python train.py --n_layer=9 --lr=0.00127 --decay_fraction=1.0
Each number is 200 + 40 x the weight over its row's rms, rounded and kept within 0 to 999. Layers, rows and columns count from 0. The size before them is the row's rms in percent of the matrix's.

# layer 3 MLP down (transposed), 1024x256, rms 0.0453, rows 650-677, columns 128-255
088,188,204,187,286,144,204,188,163,169,254,256,258,187,281,230,151,171,178,124,205,189,193,229,202,225,151,166,228,226,179,219,268,145,143,181,259,213,188,177,189,231,165,285,234,192,200,176,234,135,187,224,234,239,193,246,192,132,250,253,269,204,204,223,222,286,166,190,259,186,218,278,208,196,184,161,202,205,253,152,255,225,183,207,134,181,169,207,202,120,154,151,192,193,148,266,147,190,228,248,238,172,220,219,232,98,216,215,161,181,207,197,165,189,200,267,201,292,176,163,116,205,177,210,182,150,162,169,241
099,171,176,181,160,237,166,212,176,199,197,202,195,275,228,225,141,246,179,270,196,263,167,193,235,204,154,211,239,159,239,188,228,205,121,205,252,223,199,190,151,161,230,232,297,219,291,175,209,235,224,176,131,144,183,254,215,180,220,197,235,144,209,174,212,271,218,151,208,161,153,260,183,151,200,189,188,231,151,232,228,135,193,218,165,121,219,166,201,241,231,175,204,246,171,252,227,247,202,186,241,190,237,253,194,198,203,206,219,215,197,98,240,150,188,217,236,143,211,159,219,248,254,157,245,175,186,180,215
106,183,141,165,218,185,227,165,246,158,217,225,208,233,184,182,165,246,200,183,207,201,220,184,160,181,241,204,199,162,209,149,154,165,136,172,205,160,165,203,177,249,281,204,195,167,198,212,182,169,236,155,213,129,183,223,173,207,187,230,138,178,249,255,76,232,149,246,183,246,210,173,207,212,203,194,147,191,237,221,278,217,233,179,231,243,204,140,246,182,264,258,227,174,277,113,147,241,198,137,201,230,74,219,212,288,222,220,135,217,161,176,218,260,160,141,242,195,185,240,174,255,209,212,228,110,267,249,230
082,198,201,161,187,130,258,209,212,201,218,220,255,168,117,175,168,183,205,170,235,215,132,174,272,162,259,221,167,201,173,191,215,248,170,199,239,215,229,216,204,162,212,162,168,123,186,206,213,116,200,159,217,244,238,196,208,240,182,180,145,192,209,221,198,229,147,175,204,127,237,171,180,142,190,181,262,200,181,263,285,196,228,220,206,287,189,213,205,271,170,162,137,175,224,167,256,205,179,196,140,256,191,251,232,189,230,256,164,174,198,160,102,177,203,306,225,257,119,227,176,226,288,208,144,180,265,169,208
106,190,173,249,242,274,149,235,180,186,218,225,257,193,191,252,205,140,215,244,252,229,175,269,153,268,175,220,175,239,235,216,223,188,143,210,216,156,216,175,284,206,268,193,175,194,101,269,211,184,205,118,163,226,220,195,232,226,175,160,152,248,196,178,171,170,138,231,205,274,252,195,111,239,112,169,141,208,206,187,132,225,167,250,202,211,253,191,194,227,221,227,224,221,155,179,216,230,173,255,208,207,138,206,207,109,239,172,188,209,168,193,166,160,159,143,189,139,204,238,212,175,206,206,275,199,215,285,218
095,179,293,276,153,117,208,212,203,212,268,260,176,212,217,182,251,150,186,157,249,195,201,205,205,225,215,246,210,217,158,156,189,272,198,237,126,186,251,257,197,230,186,180,236,219,181,225,222,167,232,178,224,288,179,126,220,185,183,233,235,266,195,175,219,231,253,143,231,213,195,132,261,127,165,176,243,209,188,171,128,130,200,243,187,196,210,182,235,184,228,208,223,209,247,209,213,172,237,229,182,216,228,247,190,215,195,149,254,316,193,172,178,188,195,173,230,150,185,198,173,212,164,130,134,184,207,196,207
125,202,228,196,180,204,175,202,164,114,172,220,187,177,172,207,177,178,178,234,134,252,243,178,201,203,168,194,261,197,167,245,234,113,177,196,210,135,207,213,255,208,246,168,201,231,249,264,186,271,209,166,274,231,240,232,203,246,227,171,181,152,184,281,232,248,196,208,122,226,279,199,163,150,196,145,180,222,171,195,232,183,193,141,174,185,196,205,171,203,182,319,213,142,136,227,157,218,164,141,199,227,155,133,141,175,198,183,116,203,175,183,165,217,177,241,177,186,213,106,248,231,221,131,278,208,230,178,177
105,243,124,268,139,165,200,234,132,186,217,202,335,276,186,242,180,161,189,209,191,211,215,177,158,185,211,122,201,196,242,142,157,174,209,203,155,167,240,199,178,201,160,160,298,177,262,132,194,182,171,169,183,124,199,240,202,200,213,145,156,154,147,278,193,215,193,178,181,240,188,205,161,212,147,204,148,187,210,204,224,205,273,211,214,207,190,203,148,170,162,155,186,196,203,245,204,203,200,272,219,236,272,221,236,251,230,138,253,261,260,181,256,193,241,153,211,207,208,184,227,207,173,199,209,175,190,195,279
129,205,284,335,219,127,206,184,183,159,219,124,201,183,190,230,228,177,259,207,226,184,182,207,139,262,247,188,143,98,229,244,235,197,153,186,251,127,221,251,179,294,235,196,216,199,213,173,208,226,176,148,131,202,194,250,210,156,198,170,127,213,232,177,163,213,188,210,171,168,221,130,221,103,149,218,217,127,177,199,216,212,209,150,195,205,231,209,160,187,191,264,189,150,164,130,190,155,211,236,203,216,154,162,273,199,207,246,190,199,142,181,207,285,185,280,197,155,237,200,190,194,150,277,260,232,186,225,169
136,186,210,221,191,207,225,218,170,244,162,173,246,175,191,284,215,228,164,219,162,175,235,166,157,222,222,213,272,212,283,210,152,219,275,141,261,212,190,215,187,188,190,204,156,209,233,132,244,240,150,197,158,152,215,174,222,262,215,247,233,183,280,185,239,217,223,195,180,245,154,251,222,190,186,235,142,197,222,193,178,253,202,218,136,189,166,290,194,175,212,248,226,210,174,212,207,264,196,163,229,137,208,190,163,199,202,175,252,262,222,161,225,187,199,244,156,133,233,125,239,158,178,229,216,137,182,204,230
088,230,174,199,212,235,172,230,179,230,181,215,215,260,166,273,223,239,179,258,156,202,234,221,251,156,215,212,287,146,137,161,190,154,239,314,162,154,187,225,171,201,220,141,210,216,194,198,145,210,156,255,203,227,175,117,254,159,192,237,171,203,137,145,170,199,193,206,246,198,190,140,229,190,183,223,200,226,152,189,228,126,210,175,205,195,140,72,216,167,200,179,167,142,177,209,195,214,194,162,197,276,91,184,181,145,201,215,231,232,234,235,228,185,186,234,156,186,205,209,143,173,209,202,224,226,193,228,184
086,256,145,184,112,225,172,214,132,134,180,185,222,219,189,241,126,162,228,167,177,194,211,214,148,135,202,173,146,221,187,171,247,132,216,206,188,164,273,262,248,153,208,244,302,180,224,219,233,139,164,224,206,226,190,165,219,234,213,158,288,163,187,202,225,274,166,265,169,202,247,183,269,171,188,196,249,158,148,161,188,165,213,196,192,198,228,223,196,197,136,290,210,138,244,252,207,222,208,213,188,275,157,157,188,210,286,159,218,250,161,154,256,197,203,255,186,164,209,174,188,251,161,156,148,227,248,204,233
105,188,196,260,188,263,201,211,200,198,244,204,193,194,221,190,177,201,176,199,223,212,187,186,171,273,186,206,211,169,233,220,229,191,217,206,161,196,276,182,183,235,196,164,198,256,186,247,188,224,99,184,296,228,224,272,203,179,163,275,219,272,211,143,181,285,230,201,256,228,189,198,202,210,152,186,231,174,176,275,201,235,209,242,102,189,174,208,273,239,186,195,170,185,222,243,286,106,175,121,183,207,208,178,186,209,150,144,250,230,192,241,175,217,187,227,194,189,167,225,160,222,197,167,221,234,133,185,247
087,185,261,233,235,227,160,199,249,158,237,284,152,199,184,167,237,156,190,205,220,187,190,235,203,219,137,184,172,184,248,220,194,98,157,173,169,170,241,180,217,208,186,156,206,155,258,225,123,154,221,228,219,163,221,194,177,207,142,198,198,184,236,225,220,185,154,198,225,203,207,288,217,202,218,294,254,175,157,186,163,154,168,220,227,306,290,184,191,188,242,193,194,136,202,229,200,140,195,200,187,268,161,221,211,218,256,188,252,183,210,159,221,193,225,234,205,160,241,341,240,166,226,122,150,279,189,238,165
100,185,203,170,224,187,153,217,195,168,209,186,207,266,162,247,174,272,159,184,152,148,196,248,298,141,147,191,145,263,233,176,219,133,142,191,165,195,240,168,227,147,224,181,164,204,236,259,330,146,260,231,169,153,186,173,172,226,220,273,178,261,228,205,182,245,202,234,272,225,238,250,197,202,154,145,209,156,151,195,163,273,186,199,245,222,132,243,187,151,277,218,213,202,123,215,126,268,209,201,251,165,161,245,176,216,232,278,255,202,204,91,168,166,173,203,153,189,262,156,194,246,199,209,210,251,167,266,172
086,158,233,222,206,170,154,164,296,161,204,173,205,247,190,257,135,219,197,221,185,268,230,196,196,135,185,244,182,183,212,218,278,185,212,179,240,163,99,171,223,206,249,109,207,166,169,166,231,167,209,178,145,169,212,229,173,185,209,216,189,150,203,225,190,219,198,210,202,217,247,120,130,171,203,200,228,200,205,184,256,218,230,181,133,183,134,254,205,222,214,210,196,220,236,174,194,146,180,177,211,242,193,209,251,180,187,253,237,160,172,193,182,214,224,219,237,94,309,161,239,133,198,238,198,167,165,210,119
103,200,195,193,163,182,223,147,254,176,155,147,223,181,296,254,113,202,228,163,195,242,193,192,183,224,205,185,252,176,212,172,240,203,174,203,173,218,185,230,162,230,225,181,218,221,243,136,263,214,177,223,164,204,218,229,155,167,246,213,162,157,199,257,219,249,183,164,218,198,203,205,245,243,188,203,150,215,215,236,203,176,246,169,243,158,198,212,207,160,172,194,234,206,159,253,126,243,180,197,214,201,257,177,250,159,241,265,216,167,226,279,203,169,189,162,144,155,256,155,70,185,165,185,197,186,155,228,227
111,213,239,192,183,222,243,199,188,179,155,293,165,163,248,136,189,179,189,122,170,227,156,159,238,185,206,167,215,165,267,208,238,165,196,243,210,108,196,230,274,251,216,198,92,199,195,237,210,251,161,196,213,171,204,167,187,249,211,234,177,223,295,270,177,155,264,146,209,250,202,179,201,205,199,122,307,147,232,196,213,247,164,199,238,243,192,195,168,213,172,266,167,143,237,200,261,155,210,186,73,186,188,224,185,223,274,229,243,240,243,219,212,184,218,227,236,209,188,273,217,232,170,215,145,185,147,178,224
091,254,204,208,206,226,131,181,223,183,194,224,124,190,180,192,188,194,221,117,264,223,147,210,225,281,224,224,177,128,210,179,111,250,224,128,236,190,285,177,178,172,221,245,225,180,165,204,194,110,217,235,256,199,212,146,215,168,183,224,238,255,211,216,70,188,187,191,200,250,171,248,209,173,182,258,217,194,185,231,202,152,187,219,237,252,182,228,152,238,151,219,251,147,218,197,256,180,199,220,186,258,160,215,225,208,116,208,207,162,140,171,153,217,230,264,237,174,167,157,185,219,214,217,172,277,214,156,206
092,210,309,216,173,159,230,203,176,171,168,219,213,197,166,158,163,223,163,185,218,182,231,189,142,229,259,152,241,213,190,213,282,157,209,231,170,198,323,234,215,159,161,233,257,149,198,187,217,206,204,172,203,245,181,166,142,200,206,256,196,268,159,203,287,140,233,202,148,237,205,232,192,196,204,239,229,216,193,256,151,169,234,237,213,148,193,258,197,157,246,269,132,137,199,211,229,197,209,191,200,213,260,110,161,230,153,227,221,222,205,187,202,149,218,205,181,205,268,183,113,261,236,194,232,183,244,225,276
105,196,167,180,175,207,152,195,165,186,185,200,188,175,238,179,171,159,202,181,203,168,129,185,176,195,230,235,180,223,208,220,173,244,219,198,161,195,248,251,209,272,174,182,199,310,114,269,212,219,189,256,212,244,192,163,206,282,212,183,211,268,192,154,191,231,133,221,232,216,229,216,244,224,172,222,156,195,172,214,277,194,195,179,245,197,184,182,216,274,174,202,180,222,107,140,170,186,178,209,215,143,190,228,164,225,270,190,130,221,204,128,149,166,208,258,179,207,186,237,204,199,166,308,149,136,207,166,90
069,252,248,167,172,192,169,116,7,214,214,252,226,241,240,220,201,135,215,103,172,208,221,270,166,148,181,208,168,156,199,180,216,182,229,156,221,322,243,197,191,245,155,211,285,195,252,251,190,144,196,271,266,214,236,191,214,133,107,169,177,174,197,215,130,242,208,175,206,189,199,172,150,168,219,191,141,254,184,213,236,247,225,237,230,226,171,195,168,189,174,242,220,206,233,167,256,224,115,124,146,205,183,245,239,205,178,189,154,179,214,174,173,190,290,246,210,218,255,230,218,174,237,186,269,261,250,157,195
130,233,176,183,191,109,228,212,211,161,227,235,247,229,288,142,224,154,242,157,210,228,244,206,219,194,208,161,252,202,276,225,182,221,234,165,162,182,251,213,230,245,113,217,210,153,180,184,197,205,103,158,194,210,190,230,176,183,164,208,211,161,228,240,257,241,173,201,131,200,255,198,173,214,234,203,172,151,223,171,186,228,179,186,134,158,182,259,267,105,241,302,232,209,120,211,174,244,197,204,215,198,235,204,170,234,185,227,195,222,111,198,261,211,224,203,205,204,182,127,207,254,132,242,302,153,188,243,214
087,205,220,270,148,148,203,213,188,178,125,183,192,100,221,212,262,177,123,208,274,123,183,158,183,175,184,201,176,136,215,246,159,195,181,161,220,253,160,233,142,200,155,227,195,192,233,235,251,209,289,150,183,198,228,119,177,227,157,214,261,209,191,124,167,213,204,234,234,184,155,194,157,165,185,210,218,224,198,229,162,237,147,227,139,182,271,238,149,214,140,247,231,215,151,206,215,173,212,168,240,232,125,229,166,207,200,207,286,238,200,191,222,207,225,221,224,175,228,259,203,203,283,234,211,248,155,200,115
092,178,218,239,238,221,188,212,237,186,109,260,242,173,163,151,193,180,194,266,176,206,239,239,156,207,196,207,175,204,129,204,254,237,257,146,188,179,217,266,213,204,196,107,241,156,208,227,222,189,171,116,209,202,240,235,173,235,166,255,236,155,230,227,184,235,143,195,191,209,230,180,335,182,185,197,175,153,178,223,203,208,209,264,205,184,241,162,246,235,229,262,188,183,224,226,174,198,186,181,169,264,208,194,234,200,189,131,222,268,191,168,243,169,114,124,176,230,201,141,168,163,184,218,204,197,135,142,212
106,203,163,230,170,243,180,220,260,184,184,170,199,202,198,212,221,133,277,177,193,226,175,216,208,190,207,169,176,157,208,138,113,203,185,218,212,196,170,215,134,242,196,209,207,149,161,208,126,115,212,156,217,257,215,155,179,202,145,156,152,220,234,138,126,233,201,191,202,164,118,224,162,172,180,244,202,246,146,244,216,220,150,259,208,243,192,138,148,169,208,120,219,196,185,136,152,205,225,269,218,152,142,285,240,255,248,223,185,154,152,153,139,214,214,200,172,278,244,189,253,152,204,163,218,243,202,195,192
104,241,197,246,187,269,245,212,159,188,265,178,206,167,117,189,181,207,249,111,184,180,130,165,201,170,222,151,178,192,205,180,115,181,222,220,203,135,259,192,195,190,257,195,254,257,207,218,235,180,190,231,269,178,191,171,212,207,159,190,200,197,188,243,273,189,236,149,212,246,282,247,187,217,230,239,179,200,164,158,217,192,158,220,238,225,171,194,185,181,244,182,256,174,206,198,158,296,188,267,166,287,177,193,153,230,202,227,173,200,223,222,136,126,167,153,181,255,217,149,199,237,134,176,213,242,162,196,272
081,245,148,193,205,232,130,195,122,158,205,180,219,174,192,222,188,191,182,161,183,198,174,170,150,269,165,192,206,235,175,267,192,245,199,204,228,264,261,176,233,121,180,227,153,281,236,174,284,150,231,225,163,251,152,225,231,158,174,177,189,148,248,191,275,212,196,289,198,210,232,298,197,144,296,188,191,207,164,160,209,209,181,189,172,151,248,240,249,203,186,169,184,209,204,167,219,210,199,192,218,196,177,188,199,126,224,221,168,237,185,201,270,165,228,199,168,184,277,151,147,214,186,263,230,189,158,233,251
# layer 3 MLP up, 1024x256, rms 0.0524, rows 651-677, columns 128-255
101,206,232,238,165,141,206,184,155,136,167,194,168,263,186,168,236,211,160,154,235,184,179,187,187,207,250,136,251,278,313,173,249,197,285,211,271,97,182,179,193,118,188,219,191,179,247,187,199,300,172,202,171,148,196,205,221,220,213,117,251,254,261,238,243,164,211,206,197,199,211,231,217,193,176,109,193,196,155,224,231,257,193,193,212,316,184,263,162,151,239,261,223,215,163,178,241,225,194,168,195,92,241,151,118,242,196,159,278,193,153,169,236,228,213,218,108,235,190,187,178,228,120,217,226,198,264,220,125
105,203,157,192,173,269,114,200,184,176,194,177,124,159,212,204,256,182,152,242,122,199,190,225,250,231,205,222,141,182,182,279,117,195,223,178,204,193,91,180,173,236,183,146,173,194,84,190,187,183,188,214,184,267,203,215,223,189,155,219,172,160,240,249,205,176,208,188,253,263,211,269,145,134,277,224,151,191,230,206,227,187,245,216,240,196,185,178,211,192,145,213,227,179,191,223,264,210,209,214,188,161,209,155,225,109,244,184,272,118,168,281,163,203,174,158,221,203,210,155,134,197,160,201,184,227,199,218,216
072,231,166,245,113,189,272,189,187,183,247,168,167,227,213,207,235,172,248,209,161,180,169,116,220,298,217,215,168,198,174,116,219,218,240,209,220,131,153,252,172,205,214,197,199,173,188,233,204,177,158,234,183,248,224,232,189,227,222,146,232,201,206,247,190,209,206,215,222,244,240,214,159,312,270,214,153,114,172,176,225,189,239,177,193,221,195,172,242,113,148,210,307,118,285,255,230,227,225,209,233,186,202,184,206,221,156,130,179,199,198,238,222,284,234,198,197,248,231,268,249,209,189,162,253,261,214,242,150
110,187,239,150,191,286,168,152,165,202,223,224,218,239,164,119,248,172,224,179,216,206,259,206,223,210,185,142,146,254,202,203,179,246,203,185,223,184,188,149,182,122,225,228,198,147,187,146,243,225,231,158,203,218,217,153,215,225,167,208,200,138,215,201,272,156,186,218,199,204,236,160,173,247,189,181,188,190,250,161,201,282,170,210,247,219,206,239,174,211,232,231,258,235,121,201,207,180,228,214,206,131,172,187,143,204,260,125,217,216,152,206,280,240,102,196,105,255,154,197,186,271,162,188,216,102,239,191,135
100,179,131,168,187,204,192,218,187,256,170,184,182,146,211,161,172,159,176,242,166,135,152,168,194,253,231,198,212,267,267,249,221,211,165,272,182,216,149,198,169,238,212,174,133,226,199,212,167,221,217,184,121,191,218,152,194,175,261,171,179,209,152,242,213,167,251,177,282,213,207,245,204,188,224,194,189,245,241,302,195,198,230,205,227,167,258,263,198,204,168,172,221,156,132,252,257,166,206,175,160,223,183,171,182,246,188,220,271,174,215,199,277,227,149,201,175,179,237,233,160,148,159,225,141,143,190,186,191
122,183,254,264,187,181,199,183,183,267,272,187,202,207,230,165,206,147,304,196,145,219,165,160,155,214,216,152,244,231,178,177,239,166,211,255,151,192,147,125,216,184,235,230,227,238,226,189,191,153,234,206,87,245,220,227,239,168,252,213,272,178,173,148,170,132,206,174,281,180,173,198,199,240,221,256,168,197,205,202,198,248,212,165,263,191,128,263,231,185,212,166,180,163,237,206,183,165,219,139,223,160,192,132,218,246,182,129,208,224,229,223,245,267,178,197,153,190,149,149,238,177,175,203,262,136,189,174,200
095,198,192,241,223,161,237,197,213,227,229,238,192,132,181,211,240,117,204,214,189,189,190,175,195,216,165,152,131,197,116,204,156,238,216,223,198,222,170,185,180,226,211,172,244,225,167,237,191,213,191,246,253,255,196,231,230,206,266,215,237,261,162,144,169,189,210,175,178,212,169,164,193,292,150,241,115,95,179,234,228,163,280,117,201,241,207,172,183,156,198,247,262,138,190,171,190,120,217,225,210,219,192,202,201,168,165,221,216,241,202,244,179,191,152,153,212,250,211,203,240,190,174,245,283,194,142,195,163
124,182,242,249,180,264,200,195,189,224,226,127,154,217,243,155,237,171,205,284,222,251,176,195,178,202,193,192,174,165,249,263,243,179,238,171,271,124,135,182,148,197,181,186,180,177,85,183,146,211,181,202,123,137,232,164,260,193,238,150,172,251,212,161,175,153,296,200,192,257,146,200,179,211,203,258,189,168,248,113,234,246,196,194,194,233,178,284,226,138,226,157,197,236,215,216,219,164,223,154,255,215,232,117,225,247,232,152,297,126,180,218,210,208,173,172,138,162,223,141,234,199,176,214,183,251,222,232,171
119,204,280,187,133,268,291,217,170,211,144,203,187,226,177,216,197,192,231,189,213,197,160,176,232,255,215,130,197,199,123,228,224,245,189,157,165,194,107,212,218,201,213,170,136,192,120,207,158,232,191,225,215,245,181,225,201,217,248,196,195,135,257,207,217,239,320,223,203,227,191,225,147,190,225,225,206,203,142,100,169,231,207,200,155,194,138,123,219,138,234,189,213,134,261,183,222,192,206,149,243,214,220,195,212,244,205,215,289,149,237,195,178,216,200,132,128,264,165,217,221,255,178,189,277,141,209,193,101
095,179,212,200,199,225,163,127,163,217,249,202,250,239,197,111,228,179,227,244,188,262,154,238,267,244,205,222,189,239,205,141,226,290,159,91,180,223,159,191,253,122,152,207,216,177,162,122,125,241,206,236,243,199,203,206,209,250,184,224,239,181,223,210,209,201,186,151,154,144,217,211,206,144,224,157,220,209,208,181,186,224,127,237,255,258,217,236,218,204,280,250,214,226,256,183,201,228,215,147,203,180,184,203,209,176,156,191,271,263,114,191,218,246,197,207,222,151,163,234,192,199,141,210,205,173,141,223,179
094,191,134,202,128,274,249,214,204,251,206,176,198,241,172,197,238,181,236,226,115,271,193,157,179,320,212,209,154,177,244,145,250,270,202,214,274,142,204,207,188,144,197,245,159,163,142,130,162,194,206,308,200,128,179,219,229,218,217,238,97,203,151,186,231,177,247,216,183,215,182,203,200,231,223,232,193,223,231,218,185,148,284,137,148,243,154,172,257,154,170,208,270,172,252,210,202,183,210,211,184,221,242,187,198,217,201,200,244,134,204,252,259,142,145,170,236,211,180,276,177,178,180,186,211,238,152,188,225
120,187,225,250,166,237,215,213,191,182,247,166,144,291,230,199,130,166,220,190,199,229,142,176,281,257,175,229,178,215,139,212,136,201,271,225,215,188,164,191,158,185,197,185,152,187,95,246,193,170,184,229,175,316,217,219,217,194,206,237,171,190,208,172,178,160,172,215,207,193,224,265,236,184,237,136,169,169,202,121,224,209,187,199,196,208,112,204,251,196,168,159,299,179,186,221,295,224,209,202,198,182,137,203,209,249,242,150,283,218,175,252,210,195,176,184,170,278,200,234,236,193,166,196,116,165,177,166,186
098,202,237,177,187,189,193,205,174,190,100,253,160,123,169,198,162,188,214,232,182,233,244,179,268,197,162,197,140,202,192,279,213,203,250,194,224,194,183,229,104,191,236,160,178,183,203,183,180,292,205,241,195,223,202,249,244,184,161,239,228,206,225,128,259,190,196,227,190,112,193,175,193,187,214,160,176,190,191,183,235,216,223,219,165,190,239,237,224,205,277,164,237,194,163,207,189,194,211,132,217,73,96,187,197,158,176,232,214,122,190,230,217,226,188,179,156,205,162,212,259,234,223,201,246,180,159,119,130
089,171,160,172,152,223,272,206,178,150,295,206,177,177,227,151,310,160,259,211,130,238,274,155,210,275,191,238,226,206,269,213,183,182,293,241,214,177,198,160,218,182,175,236,227,160,102,115,137,207,176,207,223,146,236,198,218,228,204,265,190,121,180,211,201,225,279,199,216,233,126,196,236,272,222,269,194,179,204,249,238,192,286,159,202,171,241,194,188,206,200,176,262,232,268,198,239,215,204,236,147,214,230,146,209,167,248,144,166,148,198,190,216,178,202,152,184,202,106,168,184,211,197,187,200,191,153,152,208
087,143,158,91,192,291,217,199,206,222,156,231,186,142,233,238,215,209,228,195,152,268,184,194,185,213,252,175,246,271,202,255,163,184,238,132,220,179,217,221,204,171,168,160,132,230,188,153,193,199,222,268,213,268,209,74,291,153,156,171,173,197,231,240,229,187,149,177,162,161,211,247,254,211,206,174,197,220,225,169,166,219,230,211,270,229,232,178,271,210,164,224,214,163,152,242,193,230,198,231,214,145,184,166,134,242,174,223,200,189,242,169,249,211,122,196,227,193,148,182,220,243,190,261,205,223,152,242,210
103,204,220,222,186,144,197,170,168,148,275,153,180,189,203,170,222,180,154,254,185,254,134,195,316,165,175,209,190,267,286,120,105,210,264,240,228,221,226,168,124,163,230,230,183,154,188,155,168,253,200,190,119,188,212,198,211,186,175,188,261,301,270,143,186,135,287,198,274,146,210,180,214,203,218,217,156,190,155,239,215,200,222,215,271,292,179,288,208,137,185,199,216,233,171,262,246,197,208,193,174,218,185,162,127,225,237,263,217,252,98,195,195,146,211,171,138,176,216,194,235,213,205,223,203,202,224,205,212
107,204,198,179,129,189,136,169,172,192,201,205,184,188,185,169,237,162,179,174,242,228,177,204,255,179,216,181,127,239,260,170,181,215,190,235,222,207,160,187,164,153,187,185,185,181,182,216,219,203,234,286,139,161,195,152,192,201,228,228,203,212,298,200,203,215,196,211,329,211,173,152,236,194,185,131,211,186,210,220,304,225,204,182,215,255,250,185,197,168,191,245,186,186,159,241,179,134,232,178,168,230,120,201,166,206,147,248,333,186,176,172,229,231,129,206,198,218,218,259,187,202,155,206,207,141,192,210,194
099,174,148,163,186,185,205,193,179,234,205,188,179,158,173,196,243,185,241,190,153,260,203,184,200,190,212,173,178,211,186,225,241,112,146,212,149,209,166,174,245,205,204,149,187,151,246,216,262,201,114,174,234,201,195,145,264,204,177,226,169,199,281,240,266,239,145,181,155,196,205,251,195,232,154,145,222,175,219,175,210,163,166,165,190,160,226,179,207,194,183,237,201,181,224,219,231,141,197,136,195,137,196,219,153,153,148,200,241,187,231,289,267,271,172,170,210,259,151,222,190,281,191,196,161,146,180,194,155
101,190,174,157,167,180,117,159,195,194,176,264,198,221,181,190,157,200,192,267,189,135,203,208,281,245,239,176,278,176,195,173,174,191,246,179,195,159,182,201,185,101,203,213,206,179,254,174,280,271,167,198,193,213,204,129,233,182,220,106,262,135,271,277,239,197,174,251,194,143,228,196,211,181,158,158,163,196,257,154,205,236,261,152,228,229,206,228,156,74,187,144,213,231,162,246,234,208,226,186,218,111,210,192,156,203,158,192,195,217,231,203,221,265,160,156,163,235,183,108,253,187,222,200,191,201,205,237,247
107,197,188,231,238,138,171,183,185,205,195,235,197,184,164,222,246,177,216,206,130,179,153,128,224,226,247,170,276,252,167,180,167,240,255,179,200,137,144,227,200,193,200,198,179,202,251,225,215,258,172,282,194,198,182,234,205,203,214,205,186,227,191,228,238,188,209,291,315,138,240,184,228,207,226,180,121,232,101,169,267,253,244,106,243,172,176,216,200,166,181,282,209,138,168,200,190,161,199,202,156,123,224,134,161,125,246,181,185,180,223,231,211,185,142,182,160,232,215,178,179,211,187,272,205,136,120,253,176
060,156,168,235,187,207,91,85,253,173,150,191,146,247,228,141,216,172,218,229,102,184,183,157,263,222,223,236,217,225,208,150,293,201,208,199,217,173,175,164,226,196,245,281,169,198,170,199,189,303,232,157,217,224,145,208,185,131,256,230,196,195,225,219,190,177,226,256,246,254,241,170,232,183,195,250,181,206,135,225,203,226,208,233,197,169,226,225,279,113,258,273,168,208,142,219,232,203,336,170,229,178,194,131,221,136,217,177,232,156,154,208,235,198,139,188,176,174,163,224,183,230,166,210,242,189,161,169,183
126,133,245,193,221,192,233,215,160,222,211,248,129,202,169,170,155,122,256,205,138,136,260,150,195,251,294,121,168,221,221,200,160,184,167,183,181,257,239,175,194,245,204,202,182,169,98,231,181,160,179,199,221,231,230,148,222,222,256,226,241,142,193,212,146,209,241,162,205,204,145,206,226,212,177,194,151,201,172,248,194,204,201,250,237,207,217,157,186,168,199,229,223,188,154,215,241,160,228,133,211,225,162,196,177,265,239,206,214,197,184,187,239,277,120,150,213,226,173,257,239,235,206,195,186,144,227,171,136
092,191,236,208,182,154,130,213,184,302,214,196,185,123,212,232,186,184,236,236,165,233,173,124,168,189,203,227,227,218,190,144,209,224,192,281,241,199,180,157,156,241,238,197,117,207,197,98,217,251,167,160,214,275,232,202,300,136,302,234,302,204,160,178,224,231,226,149,284,142,201,187,157,186,178,204,181,197,231,208,200,221,319,187,172,220,203,276,220,148,240,165,172,190,130,229,156,122,191,213,206,247,109,179,216,218,174,216,277,156,208,188,311,266,153,164,259,184,139,148,248,216,238,210,232,167,139,200,203
088,170,260,231,167,176,151,197,168,304,239,196,182,210,273,264,198,203,192,209,182,182,132,168,169,208,226,224,247,209,192,141,237,150,208,214,149,244,193,154,221,214,249,252,125,266,193,205,106,241,192,254,116,235,225,194,284,162,287,205,197,260,202,178,173,58,247,237,274,154,208,234,156,195,189,230,141,241,167,133,230,196,172,200,208,264,185,228,178,205,173,155,195,173,151,218,214,153,210,193,177,195,199,177,175,238,233,204,219,179,237,169,154,270,181,188,207,186,217,215,217,199,223,220,229,88,196,226,218
104,174,162,178,174,114,129,209,150,216,278,236,204,194,218,166,218,189,209,184,216,257,271,155,178,180,251,270,168,240,148,221,173,167,215,254,176,226,214,150,196,242,192,203,214,116,160,171,226,229,165,196,236,130,239,206,199,220,200,244,234,202,240,290,175,223,239,175,232,244,190,186,228,185,167,228,137,206,194,211,189,205,228,125,136,224,232,201,206,141,275,181,190,162,296,259,250,130,201,133,219,160,142,149,185,195,157,253,159,142,214,229,211,218,178,151,209,203,185,182,161,180,169,162,156,200,229,163,252
110,196,192,135,172,244,136,193,198,209,193,217,197,184,141,138,201,129,212,196,188,230,164,130,234,250,199,169,176,223,186,176,222,188,211,229,215,117,177,233,162,181,169,197,162,246,64,222,194,205,188,193,262,186,241,134,177,235,176,179,228,195,227,205,195,196,231,158,186,214,172,283,173,177,151,126,190,136,267,245,204,256,250,186,126,219,241,224,211,162,186,193,226,210,234,157,270,187,217,136,203,189,221,203,222,235,192,190,282,219,198,210,221,164,202,185,168,179,155,224,237,207,191,256,213,207,174,219,105
086,192,237,228,180,186,158,222,198,223,198,148,136,174,248,226,165,155,321,238,215,237,147,168,209,143,187,206,200,189,163,199,247,130,209,225,176,203,211,85,212,204,209,183,169,198,254,183,114,169,212,190,138,308,207,217,201,192,244,206,254,203,241,160,198,217,136,150,240,161,220,204,227,174,193,262,177,218,209,162,204,219,164,185,223,165,102,198,184,201,251,143,243,185,201,167,221,169,195,121,181,208,97,207,156,276,143,195,295,244,233,189,220,196,179,163,199,215,135,183,241,212,221,189,224,186,177,237,49